Weights of a small transformer language model: 5.53M parameters, attention and MLP in parallel.
Each number is 128 + 24 x the weight over its row's rms, rounded and kept within 0 to 255. Layers, rows and columns count from 0. Numbers have three digits each. The size before them is the row's rms in percent of the matrix's.

# layer 21 MLP gate, 320x128, rms 0.153, rows 148-184, columns 0-127
102:140142110134126137109151125105118137135139097162106141147159092153133140131164156118115127096114130146123144101083114122106166165133099179110140137099108111133139131089148128135153080161148130118103107141127078126147090116162143154101115153102156158081156168070112159137084150114122119096130152094111146114129101123141190133139125156146105143076141099120139114088108131144129094112100
100:099101069120144107159109118112089166107162142118123120098138164116149146068123131120128135162099129146122136096140127143117120154129136130147127119166133103134129106110082126159147099149112091152113085120143080107121092117125123160111133164116151143177110138132106104112084201108151157114108148131107127119114111161096137148133131146108112107143121139142118175132172111140164102077134
104:139128110132108105155096094131094124151145096135159082144092142119129138185136104132135113144135138120100135150172136121073154129130141155148124114150116114140117129150103148118094163153109137124132187152096129129118080130108147136140119097154129104090099105177101112088121142122191127122122125102117102112115116176154138106116120083110091115130100141155115153086124170152163148128157
098:113141123154114136155146121170145175136140156138152142128110171155180126146127146110111134145199090137090126118153106134123130118163146163110166119144152111143140173144140151135074164110156091104130155177106118130132086145131150122135100134085132126094109116148116143140118113162097131120139081152144133103159100117104111123161098122145062143113129167112147156117116152125116129126145
098:143136138098126119096157108103079130146112112137148112126170108148156121155138152117145109162136131156126135122118083119109148139133114126157090152129106125102124147126078092118143120122128193155150113139126115144169145133110135146119077118113160164129136132191139142152026123117112099104152113122147131103144116140110125137132094101114086126127151114128163152169093100128162145123133
100:125147100127116105130120150153112161136155184143122141116123170125084118169107146127107112121127125135102098144146119124142056119106096102127141127110164084091107146089089156109107133141097148135108151131144153128142094144151119143127189113081129083151125098125159124091100125164145102130140143149109151120128170158118106162104113132153104141183141097129169144104126118116135098133111
104:144163126111141104118119144142129133153126150162129111134145159190088130161175136131142120087154104127137137123163126132144127153111128135110092113153116119072146111135129138081115157142068108143144131145166126126140103116143113167126109119079181145116110124148129104120121143101107167120145105126112160129140163109107135143105099128032106153142108140154115151128152115131106120080150
094:120103139173118096129135126163110134102158119113135156111115129126129087138159100139124157143149119118143143171096142118145115113082139088118139082135144130083158129147169155120121147137117143162153167164173142131150116095138132155122123132108129142157134135089171152102143174128140126145121180173149163102145123153066120136113114178141133148119091129106126106125156118129096186143133
100:181127163108117117133146131129140077156167142146142083129126115159121110122180120171136131102143152167132165131155120144110076131111128130147131114114114131076145087091130137130150143131138130180168172109102125149125117148115168161120148128088117137120103157103080134133094109141096136163124105137137123127117135093115101107070122102129160129095089122094111129130141147138086111118105
099:097092119161109131147133083098150083090120146110077129161125086169108148119168118152139156154120157155107107179120124082138133124132141116124115132131115156132121136163152133125174144154120155165147122096105119121151126153129139134185118131127135122137133092067134129168093151069133115098164145111142132141097150136131135123164151149109143153096114128110104137151139126177109158118135
099:128170141142088142101127130165170134112106096146113098144158181156148096142136135106082141080117128132151170122145124108073164162145154125170153142149118137093150135113122130154152155112099082128156078140132140134114133097138138103156123144133120136127110133129153134125096125123123159105177109170115145139102152114114147100122130099148133093173144141137126130164182091130125088114106
098:153115127137106164093090125159132115174106106166137158127141095148129113098159142113080069135120149117119107121105132112138140138103153168095123117155106089121144162135122116125107146125115130123082094116131121185134155153196131145155069109148114114102149125121157110123124150118121132121179118148147133115098140162157134138144132105081103126098084123125120117119115128084095148160107
098:169144126133136144123155100111140132121123144096130145075134189108122134122123127109107133169155130127124107170111096084114139110140088144147129100120109157146144133104107104131161059136103141105091145115131107126105215111164135141141116125134114126135126168122090159123098130108134172183133142157140141107144102095100130135101142131146108111146127140124140120121123094123179145166087
100:116121130100140146152152107152147116126157094142107096134170120124159118159149134113144108066098132142157130138086137134116144129132125092110143103129077124102119090104167106143157117121137114088095124115124128151106133118116162114103163126083092152165125126109132149088156154081135092146112132145129111100115113136120092180128158104138061095124093105163135177091142128126138138119143
101:107121152169149140144119159156141173134134156132120116088118172140080117150071127126132175131123142134137139147133122133131145146146127076182140147146109125190124143159151078113110111118172121103142129112138169133126147153176168179131112137103139134129110153101113159186106158111114147136152127115130094128105147130150149135165150125101137096165145114151116150130116151148139152156141
103:149144099157095153159118139163110146157128076156170108094088133136095045120163124112095148117115065139134105120117142127143148085128106126092136136135147124111130113123114166157082113138096128092136112127103156129125154097132112134140105128137116140142176161136129124132172102124114105151117106112107147128118129165162143135120120114145157128130126085099159119137072120110104134087109
091:109132162134097114143134151120151136109185117111132093122095154126135134100124111109132127091137143140136109116127146118153145083133125118150100126119112128150110169077118090118133104148123131115108176084127114116101107104151111129160110154092158130095194091126097167132105072149124085096124158124148059100104123174147104119113134123124135130119134111131157170109119134174122142140148
097:110144126118117144123151161134158139117095155117176128078126138114125105157134116160135102105120119116160106165109139116105116160088089128118103133126090158131107134189160115136145116103130136177103134134090077073171147143128088140113127180147140181131131153147128167159095121111151128176142130125126103164150111172128146128137172153121146134134101124135133132170140137140156122119139
102:083141095139156126164120107132118149150119165144106125114120127138153096119178148129134116124132120105113071133129157152170147082085127134129104090109102139144160153120152152097109117129120128137097161117147108129152162121174131126136126200165098158099096101101155088175118118126157132107089156083165141120128113124138145143130142112142100114135127150133102134166127093136088104127102
095:165118106174092157149118183158115120141146111117135138149113119137131122135095083113141124138118122141186120138086098135088064153103061118137081139125134172114110086123117097147117109141115119122114115151173111112095156148111145140113134160126114142126130121109113128162102155136117139088111109106136104121129080101095146112117099105135103145101112138126129129122108140091182097158125
097:148127092152155144117157096143150113139144093144080129106135124105116119134112137142126091115135138131116116168129145166133080140110095150138102159172158157128156107098148139131094094139139172077137154147129132103152114143121150145113154174126123153146099136153159158141115143135132150101100101129138100164139124187137125135152109109118146118197150089139098141119128164104093180148151
104:120152113106076117139121135142082115148159107090110126173140139133103135141135194105113125147144136120113107132129113079135136130135119157151087147128139168142103120126085077130150095142129128173144133098112135112157095156127099093157124134058121112149124127118132137151123132104152144137127146106158147085116161152132069137094138113172146137129135159119161150154110113080117097118148
090:122108136153160094123144191125111116136127117080114128123143164112105152119133132114094088134139116173088119132132107140128100121127139140110144143131135176159118129119086166149148133137157140150133141167076078104160131120105149148121160143094159095086108112145104128110119110106127130080102126184149126076114141139105155139110145129175145109128100113114132131105142097098116116181102
104:141130174126154157101153131109083119128121132080084144117093140155151078189114129120119109146146132138137148145161121130104153131109146098076122121137128123103142170117123109071097109114078132112178127121115131149135127107170122107091149139117105145155088128119135123128108148137116110094126142147133083183124157160119142138147142123124124102119144176147178129077109128100143141132116
100:113171156144142127103159154143112159122081073114124126167152175190130121130135114120107139151084134106091115172158131157144116164136141106170114109137127132131114113091094143128134136108106136104150139097161097118125091135113135124124100120070132081066146149144127110104119117128098139145120143103136126146166174099165107150113125115131158126165106148104103115114104114121136132140154
094:120078123106124188109136119119141180121164111180137127137159150094103127119154116147166135121124100123104153171126139077154170120104183088086107138130091123095084160126147103148127112111110137183098118145093129132125126129176173121109148155125104126115107098178124106134121111115150139116156157135138134093137169130123143139135098152145105122129105110160103133125139126124114126135138
099:141122155160149152156109120167115085105119120098106145154154137119165121116116144153115163128110102158114163146119094132122113158116072111131138127154082148080147147150121065181149129150112091159132118152127104115149144144092141147137111144124116115102152168070140128142128130084133149127127143131118107138114132123112144137129093123129126148146092153124129146151160117085150043118114
103:117146160141114141152093134116148132111103159104074123098137159151163170136117112137113117099181105152157107147104147142072152125138097119048111130150116114143147136110099128146140149141154118076153130167118129108162097090148145155121147167140132148137109136112151123124168095154143120116146159096134164133115185102135117140114131088152140136122123140103112149104107121125099096131101
093:070131103178117145129096160107144163093138152122102117153167130135129141142134095103119103127133137113099146111153128115160122158111116132084092152144157185100117145118101171109119132102142173157088119133145088113174110147115121111118130137146136102163103158128112148158156112116128130124128112109129082122100133114134099148091132091176164142129120110084107098116124165109114175118145
098:129133099104122156136152132138125137098126124106124113121132146122113141160129099123095111141149130157108103112130126154151141102080139151135098122094110126184117150107167126148138159096155109132118103075102127087078107102128073140145167143086149105149135111157086168156105179121154120138094098128136132145139127155138157156139149149163134135110071136098146149093104153099136169127143
106:120088124095128156115098141177125119135111169130150133124084113139113114140147130170112139151132140118148181163136123152097106102124131118124127112138111131106132158120107060161140146091107103154147133171120114140131158132101077095086112158089125139074180097113170138101114123158123170119150111104158144116122143136105100146108138097104132115159091122116100134096119142105134099106122
108:126139082128140132125151113095106108133141105145113150122137129146084116116088112153101148125154178169151151174102135140082122134138105134125138101130151151113123115110143133142120158173137153115096088100103159186110136141132134152098140134104143185174099100135101136092094151158141139081140083097154126142123130128117158151104136113099124111145153100117114152133131180088109134141095
099:147131090132118128148112110114143136130113151091105120116158130115130125130130120108134093121176110159070099172101123103116163142139124111084144132116113132139119148129105107150072125127137117120129126142133103106136138169167094103086097123153121131124110133117145146137110129158167110131176085177153117113150154089160139173140090153124108153155105109074175152109125120088139101076124
098:123112108134125154080139168128131124111145147135148130130130112079152155093117140125175098146159151197136154115109133150123133135124163078149108106105122100103118132163151093139094151117158118122162137102121106110118137100126130181120116142129105112097157145132130167113102134159136121119125116089109105075119157120134167132092136166148142114112083134136130120174095156127098069111153
095:159128098120143154148164119151135122068113110141155090105159097089106170153150145106118143138149111145129104143157126136144139131103126097122093149181126146130125089093128125122160119086133115107089107122141050120102098116182108114106085124135138158125118154128133120145134119148123174106149151154131132079151110130141120165094127141142126121123115111108102115152081105103157103140095
100:103067125144098118131134098123109121173165086109126082142106138166138128124128130092072132112125124107139155140132096079102093145109140119131153130090089142091141164117118128162134095133107123131135096162127160101122125118106168168134112134112157122100132157151139138131132144143137115108161156122102124131095109132103204148106113172122117155114099141064112138120124117126129097153116
102:133099110122085106094163138113120133111128129056145162104151103098135135099114127143172101107167148138139132158133128125120119162116105132111115119102087145078139116123156112130148121094068136175125144110094122113165147188109131137147135135140142085111151095098129140149104083119144095098113143131143149094117093126137127099091108100073116123118094126155146139112117139125094142108140
# layer 21 MLP up, 320x128, rms 0.153, rows 148-183, columns 0-127
100:097113129129112120132129135123175094168130078135111079095097087167146144126121110144120109085105135071149168157149138158109154129120145130127097119106126126113180079150113103093100097105114156101116111131164129141136093138125144119165150127110142142136129094080101139098113143121138106130144107121137088143170109140137166155136114131108161129130121119100093133131108149075148129079129
095:142111115102111125135114123164120127120128108104095093154129101120159127138141109126112116140137098143191155107146137132095100142070137148143105103089114139106126109092112118117143158158107111075186118126142120115132141145123114097159108119176102137139161100126108112162115143148125135148130144137114138161141147131130162156106167083084133130150158116087149076138146138136088158195141
095:119145119123121127137102098108118118103159129142135114139142115131094146079100144123131168141136142098152112150121141161181122110155129124135128118138098153084102124156182132131118099104115142113115077137117128132088137174123109105114103119123126110164150183126165068148159140098154160166116117122105102108125126098097134143099181092149110172182118118113109134144090146134125100120162
096:107141110114137180133150154099156150149084137150132116090086135107145112116146125145152113117107103140117098132157123141130105134106102135128122135109133061120117153156087099152105129121130142076121107187132109154144093140157138084128142097106120133152167091125084110160138150109132101132118095155112124137132167121108144065111122140142113115138162105108091178149164129129124136085114
099:120139090143118189140137158120125133108109116093167106122096116117178086129128129134102107121150150151148133116134098178167115133104112129145159158125126084105155097136081171096119122118121133170105145119171116104122132107125170131100115133138132118103167153123125151140102097140152093115166137075097093133129119138128106158127128152152161088140123113098112176177121141106100140138123
103:136085119132103102134097129162103074135130153142153124129131142119096123152123152128158132066137151126143110168136150123144085157127166132088130161120105136117144114120102177145117155165162122127115137074156133192153135085138137116142136123129109124135146107091138155135144104062143144126106109097126136140090114135172116130110150125136100139107110119091140155123140073087138095109141
103:126133099119143157109099098139141137128136162145106116175107151130124171163173127166154171087125114117097152172173123140165113131151109092120130112136138092134129124115124132100099143175123123124098112092110135083145142102178125135165081118124125122134121112146134101145131136089129149115089139113102174134149166145102096098124174132122120154174143113150127155087082130118123149135147
097:141100104116128159120204116140122164125144173144128146158131086130122180112129167157141148092108123143083128113118116126123122122134164163110110162123110117108088136094143186130138158142090135129145094114138160101151123146165098141118121112098118126136075107132112169118157098138120097083109106128097080140159132144160110158155120138099124153100129099101143142121134150142128143145161
096:137092138132194135135128123150123105120141162141076117118103132137129114151075138130113133106120122128126154093142134141121114104150126150133151146080125105109129093055120114146113123174141104141110084107132112134132128141079102172141107079098137125125117155112116129152144115162116153165093134111184130138096131100137092109097138118148109126164132116116144116128086101165139117075093
097:090110141124115147105152153120147124172159079104122158173136140145131107134130164101135134144132165134126132109123115089170118190094135109122113154161140134125173105116132142128111142124130139123116125158106114187186115110167119116119174137091102180121120111104120137131116118103137153140141141090126138100106103104146167132109126132127152154140143145128120180156182160145141100163161
097:158129141160141153066127146145114110140101151122151098148103150125170111146139157132135080076117138080131150168121160109111113146139146123137129102174134090137137126158132120173136159146096085152123088112121115150095138099088140142112118148122122055135146142121121139155128073156147144137108153099124094180119167086138114138122128146141128111096124127147159103120150134119135136124106
099:167129111120120097109121159170104124137168090102181159144114152102104146084119113116134095157156154125102145124080132144101141116103127100141106123070091125148129125157086142130142153120132190109126157088162113092148138128106097114102147110139109137105149115117097142122134121122120131143147125125087124128115131108108108135135118145160114178111138109143104134075133114134182152175090
096:165107155068111162146139137145131170117157123100109108101129189095115136168098156114115144133122161154114134108102113101144128140094090178154146150143093116105136157162179112160123129160130154091071095133135108134112104152120097160124137101126155140111150166119087107114109142105131163158136145136113100136114145161144087133151115119110090111121124138119135149110126125097156149133136
101:152161114116110092168105136123173094124139096115108147115094109103117092139144094105163118151156097138131118116154168133121129115159155153141112128146145116095096154100141129166127158164156127151143082087121077128124150159162098116141163113170137124154097143126134106137111168120136148118143109157152123099169122102123125150105124168079139105147090118143153170134132148124151145087156
097:144133135125159152107169135138125091128166178154129170132125130132137164148137131150125133133162156119118123087117167173110161112107103136080108116123099095077121099152071146145110153136102131121106162097082100129120127156109148139167125133145106150136146094148138089144152099130087115138140119119131101141138074097129093167157126112153132125106165170101141107126101110111143105109120
091:106157108095110155099148148130138099121082129137156101129128117114127103145168096074168143152116093172182174125141110160107141129126163122152116110120138167110121084148108105143139137131123106101109165121152086155138128102141146121071124107128119132132121151093098110140092144126136147124122121165110105126149103118140141166166118129165105150097128142123097130151058151136130110087126
095:127145128188107119106122126088150143124149158125090148162170172154138080122146122130120126151124091133123140148128163163149099105125118128138145148077143161120121077140157116133090095133152096165118172133124159124129138168169152126158139142172100150133156151133072124146139131107143148149106112085151109127116090107140131105083126123133161102134125138155139127123146087097100159120143
096:128123109117150158176125113167123167091163113147079142139114110136118156145122109130093158108120118114147144189153117131157126116155188106080148139149167154133125124067123094112139108162140129116106124115122125148116102147098123158151177130093125165136106129161133142155097128125110132152120146124113145152139117120145139121064116156117099133149120127092106142153164097176116107095135
099:170170141127138121126085090124108088095119106144147115133155098125151125112116146151109114121119129171119197130044122108144150105126135142129097172142121107113118144106139134166159115091142129156106140125126112118099133124157101112113140121155142133105132145161179171100146134134106159118164126141101146173141130137113082156127167127147103118127138110116154130179097114134107139081120
103:111162117103147079117112098098135124139103155153125150116139127122121111134139160123125128112165098145065147097127142084166156162142191151139112069131122111134100152130148139140164134084098102122146134116114111145123123121121111100079123115163114113099189134119113185141111098086107127152128152141126148085130148139153122105115132150126142121128170152133123132097094128098143173113130
107:133114152117113144129124122079132106084123154145120164116112122121105122108162111110108129126100076117121117135158108155128124103118147097150110119121129132152202111139161131120154142154071109141132152113098091148137146082102109145155107097110144158105145130101075117102128154085091112121122153141093087174150114103133124150109168123139131108103149125132107118132145128168105101182088
094:175099125115165112112082103101143126116100137160129146130072098127154103154114147126138090154099153119137130125110116149111154075147145121119145147110127116101166136125106163159157099155124112095100187151118135110141126122103147125153158117140182164162117123125148123131086130125131109098127108115161119180130121129154160109139159138141101145171128114133114188110105174156116113138155
098:145078108103109122140097116153175162107116150167133130135130110163135105101090144116133172114166114136144131191162125121134121146143111077133126099150151139139143119126158118149117120140122100149131127083162144148170092112123109108123115095123156164148121105081157124174141116144132130162128158106113128181136115098139124116134153148089097136141104178161100130162158109110174121130139
103:080167163134116145090140118125124124153163200136136105146128115123120159159125100106128138117125154145107113139130170165140145100060149101105119106141170141155164178104133117155130144108172134117114097138125127129127147097134119081122131112153119096138150129133129124116137111154128120107125139106169148142120098139102157111152142095130157145139100095076073151117150155113151169132157
101:131100090129152100107105119151117133189142125119186151119108154143132091141118158119175141158158110140147078112144126084136076133144118114138146116110148123120150152162174150107148130169136115115119146131130157114121136136094131141103130114134118123155109110121105113108102151132145156160116145169176159103100079130080078156136121141131097121164135150148125162160129145151116136135179
100:130107122144142129114119121108116151160138165135127089142140171152133107168170162122142100144122126110135121164135166128192094109153151136164096137130157131112131125144171185114149109156121073167099133110146130169155212123141179135111125119107142128138128163143113137123111113150077147147139156136158124122134125110121127158109115150142128114089136146171149127150157097106125114105136
102:128136145118104137118171166116195167108129135164158100119130117166127116141136129100153124141124147175114125168112166132124124122158190146168121144112120120141108089127145139146179118111138167153121138127169153123129133077099125122130171171143172131133113128156128149094153119141135144099100099124122165124126131178130140086143148130111095116083108122106134115096128130121113166107170
093:146089116128094126101123088154173128116125123123111142094182113147114132115104094102154106117134129125136128090151096176141101139158133114105159146128141145163104129145119117151119149153111143137108124116090136168070108153138128112139119130110151121079160146128088121116172149115159107109153109134106118153102116185121171110143145162101053165117115172127135132155151128142122124122109
095:130109170145127130160107122125126140141099144133165084106094117087163180130136086121141148113097096103140142091112130162117084149142127104124149152078113094110108124114152090124145122124170132159150081112154131101128121135131164130118157116128135210173141142104115121098122123163098143165109090111137132107110113129118134154156123125122151138141168130133143120138141181083141156123124
098:181093126137097114101120155128157139129108107157173117116128132127082139126169157144107149135121146150127123078124153116130110099120143139140130157077132139076142105130112116164129145146071105080162134130128123148100142096104140144129083162160120126126107156110117093128102094105162136137100080119148128120134182147145115109160152161135124111164072148131139124118120146107083121102138
101:131159140124156124144161095143163098134168159119091146150090116119116188100149159148114083171138159152106161145106112141134138138111153130126129137092077106123138118142117111147118094120138170106100141157143153096137106153147115119103150129141181115101107169104156109121118093088134131084123145120101158132186121168105156098137125121144154079161131155109145129123149129121133126135145
105:148116133142135170151152156108133153124141133151183141122152100098143106117072156113125167151104132133123118096122090116116082148151086122101171177126147088147121106114113095107129182127130091080131150111119123147143144076133106090132122128113118143142143096160133088150097119102110146114123115142129135148165101118101127164126112155122114118150110138156157112167102106074120099114135
100:135150130124110143158107140149148109146154109132143150142149134123124082127164129111079131091139137144127129166071106128125093116112172098153132098127150121067151128129128147157128091170145140105112134125175064130189118154111133125145149120145135092140142095106133071118115104169122119141101118112114160158123166095120156127075111116155143140159130116137150136121108147138103106091138
099:138114127128148126134141113105108137103116133177142144135131083130109135149090069122111138139093112130102122140090152140108158099116124083129107083087200108125098141128140122129134126107111128141122104128117160183116113155098097121151122163092132070136146125131104176138166090097144094096116108133159122126170163105146119115101104171099135134123133100145157112174141119119138125135147
102:102107129112124096106168171127130156107104155068138146118148102130114136098137142113133152130149113132101141126136122178125122118096128162114138103168109175114116060147124162135121118121078101119112173144122077117121152116090108120123091104136146135117148092162110134159144113167104169095114109147135150125109117152120115168104138152156121129100096135104131144187110120092134101118100
098:124089130127114156180116103095133111167109141117137141112109119117116126068149091136091098125144087103148096108107133116125094139123122133086113146126151128126130169158121113149141148092158101129137151169173147124129062087101113151100165138115122113110166128129130109145159112160129061119134144161127122148163121125107166155100167153116139138135120108119098138140101105096110140088133
# layer 21 MLP down (transposed), 320x128, rms 0.147, rows 148-183, columns 0-127
097:131155150141151108118155133129122062157178107148171144158181133103094099135083102127167113112143117150159117146153132141160141137134109167108072145102132156102118141136131139146080128109117138137103116095108103170123148114114140122129139145182135148122099089095114127166109144167134164145158107128142116135147130143128118125149137139177134141162139133150154159109108145174100133115094
093:108125165117100124107128141127113138113169153122124111138090145124147115110103123107148150133151128116176130104129114130107116129123110088120124128112117161093126105177091105147161134128112146141081129117100126130104129118143095169127153167142124112132148066140149122095190108128128141154169122134157087085118097120160132089127115115169147119126095188092145129114111127091087162151173
095:143129107123117118121157125140094155123134123139073150145095100149118115120142123109125101141154126119055138184139127116152105153161131153128138112132128123141146140133129150110149109135115123110128106128164136142142109100137107128073112160104130113105133133135141080140116092101122143173121149142141112125117089101149092122131125116087142148108101099147072149158081138108222155168151
099:160113111157092078123151168161111095125156104134109136095120142179112141111115149106132104114104108089086099119100105141135101150129110149125140142145149127137138147134163164118107099139149138099117091149136102172148155131185088142125140142091125137158158158135130141118122129106147120107160174152081110143147166136126165142129155123137106157130161116085118115143136128111176089129174
097:149132133150138099136128117115103118129144144111135128127132069140122127137154110147148097096171139104138116119139091125120109127099124172166094154122130151115114154152115142135149112112101142137118096123114202138153103111085116110122134108100088188126110118170158141132133111156184121150098116111139131172115135129162125118164052123099110097161149159136111097159112144107148131090122
101:155144151113157083129127148136112157101156123161138091105121146094118125122112078129129121192105154114182084104136123124118168093187105123130135086128106130121081093102127117137120125150108149133125137183162133105128103132110097158109177162129127152125124115123134117135127148167149143088125158146107158129122174135120126154129146108113073130159110133128108150124108137146144155087110
096:116135122135131111096130191140113075099133170123124117128152130157118116148113136159127140117136168123206124164124135146150094142142165122147133169099122116127103106149147153113120145122105116133162119159134129176113138120104111137073110095126121130147137133117116146131142125126126121149191160110108139147103150113174143147083081150145113099145141122109110170149157127178136080111094
098:137158140132118153123108151111099086118113121154139092141105132149114181205109116159141127181122155126099134057150122167094110086113139098137121103146158139138142136115124061155108118095137121140138121086109137124102089133105127147138113153152147139154114147124108149101113124131132155150137109151141101129109188139169130132141139108174131169128120121141128130113124140101147082125123
094:123131133121125127118113112152112115160135170126147137127141153117170159119134131148120160162100120129139077131139118169131134094131148169152121124119128167124144089115087140141151118188156059144120111134076112139139094105161145135125131133081158097110149157118091138114151115161082136156141134178141151169137145154150107134112144141107142125089145102137089170107153147143106132161160
099:130106155163146149123100153133082118099136104155098132133145102122134117135098123144162129120106140180151134118100111062164137160093109062089104131143102153133128158144071161140133151153107124106149144094113140152130109139157124110104158119108131088118100141097092139151149147092151100176137122125121125140124115116177142091112115119106127139126144145110152128128145112116176133082155
097:106076085176131123104131138123160160104146132154128130127104085117197157132149086117117126126111114092216122103096138132138123103141126199116109123120150124151188119116094126114125116126118134141155162116135172123114166157128126144112139134116089116153179098141137109135154165100110117142130103096128141111151115114124126128119184134124116131144119146136132142134127142142105149105106
100:107155181109157113132150204165099171157111123108134145154142143173085104116173121132150155120150153149166113098128129164103152096144120123139152130139155117089158130109128078122118140123130173109137148094134112163124135110135125164127092113154126127097115150120104143117130119102157120160144122143100115118135136138115119096105110112122153140109151121144099087116109086176178132162126
099:151119137104146140114106108117159128133089180146128089112096164138106134103130111122105162137100113120138125135144116139122177127107116139042156103111163133149077152141124129147078115133104143184142166113151133115141149107142123104148128143151127101126173111161127162134127166107096160100130134156145089145105137152138133131126159125134112136113125108167127145158109150142188174134108
102:084050120170138144148084130126137118083130156117147097148124141143121107160139107118088139150141140148143151127158128124140111144089110099119119129133169123106099168144087146132147121137099179104136121095142144049148130109107150132141104153155146138125121119125087116180148089121132148115139123116137131131141126127147109154138153120123127134128142159144087135146064118127184158138121
093:156124112127122108096128151121144095160135150129132096142136166123127126131107123092106132110178152120173152141129136119096118114149132173135123066153180115132145161090106150131127127082133138128141148182142099101088150116127162111150124116153146137160097145107125117129090144112151140104096163150110132129082138133153146172114111150179149126114126100094095100154135113152126121194142
093:101176127080113105135093163131120111130154103131142122133143142132070161119112137115093119080131147122110159161142141156136126158115130124105119129164138132126070165096118077127097154135116097148182145146132129126128150123153106145148139152126165129121141105142136136148161128110180085129120131130141114157113163102118118128112153146094119139150147108164107139173156129070108186152116
099:139111126072098146129127100116116156119117127151141115105132108141166127148095151099125121196136094148144172130147118104065109099130151147129127126116133158180141123147124096109114109095118119131158140129169136119141130121156129131111138116120133174117116091175098138098126074163179113107110137156139140131084156119152174119165148127133188128088121122132094131096158142115118131124145
096:107085142142098130122125110149099124100158126170147130135130136108198133118133147179151125118093125106046134116104119138102129098126127159128081118116141097095154116113171110119162151098151154117107118158089141163121172112143108122106117106121137114127104120079139126091119148101144151118130122125116118159126108128117142123134124108131148105137095137102173126102074157160116170109168
094:122102109138114084131137144094160135125136118088166120125116152193132106128152115113124139122135087138122097129159158160168149107122118155132088161142151170100141121139092173112091150136137161107121157151127147151121106146114142121136112113115125093126166146103129124083107137103123095168059127141103082178098109119115188098107120124154147118131111118110106102113146156123120124109140
097:102125083122126109145155111175156090163165148159143115110140125180099101146117116162100136144142106119085134154108121114093109135096107116131114129135123111126079107105140157143140111125136149161119158141109128148130135097153150109119140112137125110119104148104121114140116131133140118096108121163141110165107225125121119119166159104116112152128117075125129170133107101061105101149118
106:124152122138098147108170141109077108160110177076119144082193109104112189123127117142136112076118125143141176123161128155134122138129136150159165126122133097098088113091167113135132142124142136130115138114145117162176103085135134140093130094133131138116106146155105114136104158116173150142105156108145149092137115138112147156095126152147113113105147115146135133151142131132162085127122
093:123117133165130157123141124101171104107132133181139110091102153145146154131105152136154103069138138137155103140148145109125109145186120067101141144145139148110159120139128133090093107120170152130157129161123136127177120139088153130137092173107107105121145128112128117174123116161104144169150118111148116146159134123099127133156133146104148191117122133144122143171148154131127181128134
102:100135114135125138142166134119147118110152133129067195135108130122131119134107086138084167136127155142016151172153093153118104141110116168154127152120151182157087125117115157158133125136125141141152121108161153099147102094139147146140123108126142128138117101123149099149125141091100126138144120120116109133134125104115150138136105158140131116155125162144152155143109099095141127154142
108:151162132117118137141111160105135076122095096153132137123121093142116141119130141128128122123129174122078140140098161128125118104128165114193121156095144112112117101132140122140090096154116127161132109122145124124117126153131154142141169118113142088113169121183128139076131136116173134175132098161130166121136138113184124101124145099132128110142108064105132113135144131127104077114072
105:118113106134168121174138145103130116113146151141123126117105148123134111135140059148134147150131089130034076152144156096157090163117136142103112137154132164155139116121126137137126121111142125162128108139148122095156119116116086155158091089169154139126128145116110127111124151144109132101120155157136113101114102141164104116095152128129109108074137127165158110160105126099170114117140
100:126128133137141106114149131153117106143175157088133158123141145168109161145126120095096096160187149141170097101104135115108123149165130129182129163154094137075111117123144089122157128170176101108132136163095138127157102126126160140109139093164111100075129110131140104119158123116129132079103131105144137111128171144122132174162135129107126136127141157134117118155142127167133100109135
102:121120117147145121146105096115074101117112127089097145138140144153128136111116089129119063147135114116081105114133150134098095146088109164144135192150126147112093105091115114146132121114156140152179131110101080114121120087082171134143119155084173095139181140097114113111120101153131103131127151149130137137145113152136144154142141131111120122154145115121117147143089086147123156109114
098:140092132154117123107163168137108148158108149134144113126130151168139143080136115135129072185124152081182132135146140125166140097127127101140100120101108149143082116144124126120153099117152111153113148102092164119122137145133096099160121184119132079161137119103155125100141133148115096103126148139107133117145131149109138139131113098123133072113160118115175163158112096147146136124176
094:180120134135127080110142105145084146154136156111113127094143080112171120129114128119157129107109085139127073128148095086172121148156132117150141103115150135123160105136103174128144104114085117100101129146119127128137174104146113108071166088127132114125127140104113156162108152146106092145123117083126180138142121130114144105152134158126105158117139124100143117097084148158111147142146
101:166091119155151106147158090124107099141143145119135121137128120153123192123138127112132143134144129152159082125158098140124162090102096157109141122108115124141115156119145158131092139059126142136179151136086147090137094136113117172160144138116167111154118122148149159122091105131100153147089113151132091141095154139130128115124127131111128143143157112166127140111113113079181092134159
105:156103122141132153135100134146080172113151120129102138108141086146118090169100122120137125104112122127145107102124139139129122112155165140120116120117102138111100073104091159174149120115127110128168116073093133117138112159125139126127148111143143122126155181146136092120096121132106140170133110110138145153109132120089102182130154124164101117088094151149190117105180129103090144146137
106:145155113091144127151162127100096094149122128139101128143096170126106100109168126137110138129120139134194158125086130110081117148106130126103106088138122151103142165165147172135129083107100121143061152139144110119117127123126149113098136141145155135128088144124108126094141113044127131124109114133132146115098165108152111131146111113124178124142151142140154113133098159114102144137167
101:091142155140149129138139111139195143135148115121141117098112140128129171127116090128145140126080091088051127123162144123173142150154158133153126100153113130138139136127108160135127129173128107124122144094167150150115142145118154096125145088142139122123086139093136170139076113110152147127119151143127095162148105162116130104128167132078132128097148116139115144113136102109187093138140
101:134134117127112140157149077104184120160149121125111134107128109157103123168114167132131131134109135119187113149131112139145134141147096030107124105145141157099084131127105121099152098140130127118124121156106167082149132137165132106170136083145121142105124146139143159115102132134094118145123142111144097095129179124094130133121130119158131149123157130096110136110106107075170116141117
098:198108150135108147115106143136126110116104053138104152131129145139149153117145138116107128127146139113155117115101114149149125144147136141148125143108108107134140191126138104144107135148130103128116093122104096138142144133143133120118131154087122143172129111157127105179185123130129098093139149125136093127190198095132128112187156124101134101134106132176122116123111105180144127111129
098:123159142120165145122133118131137093137096129145093146078154130105164172116115135136119131138104124124101083139120176178108081129130141126139142125123135151133129118152110152115141148150131124117153151122091167131097098154140103058132109139127147117092163091112132111080124095080152143145189129127133112133179137146127079120119133161100126117120139129161117129188158160131135145109138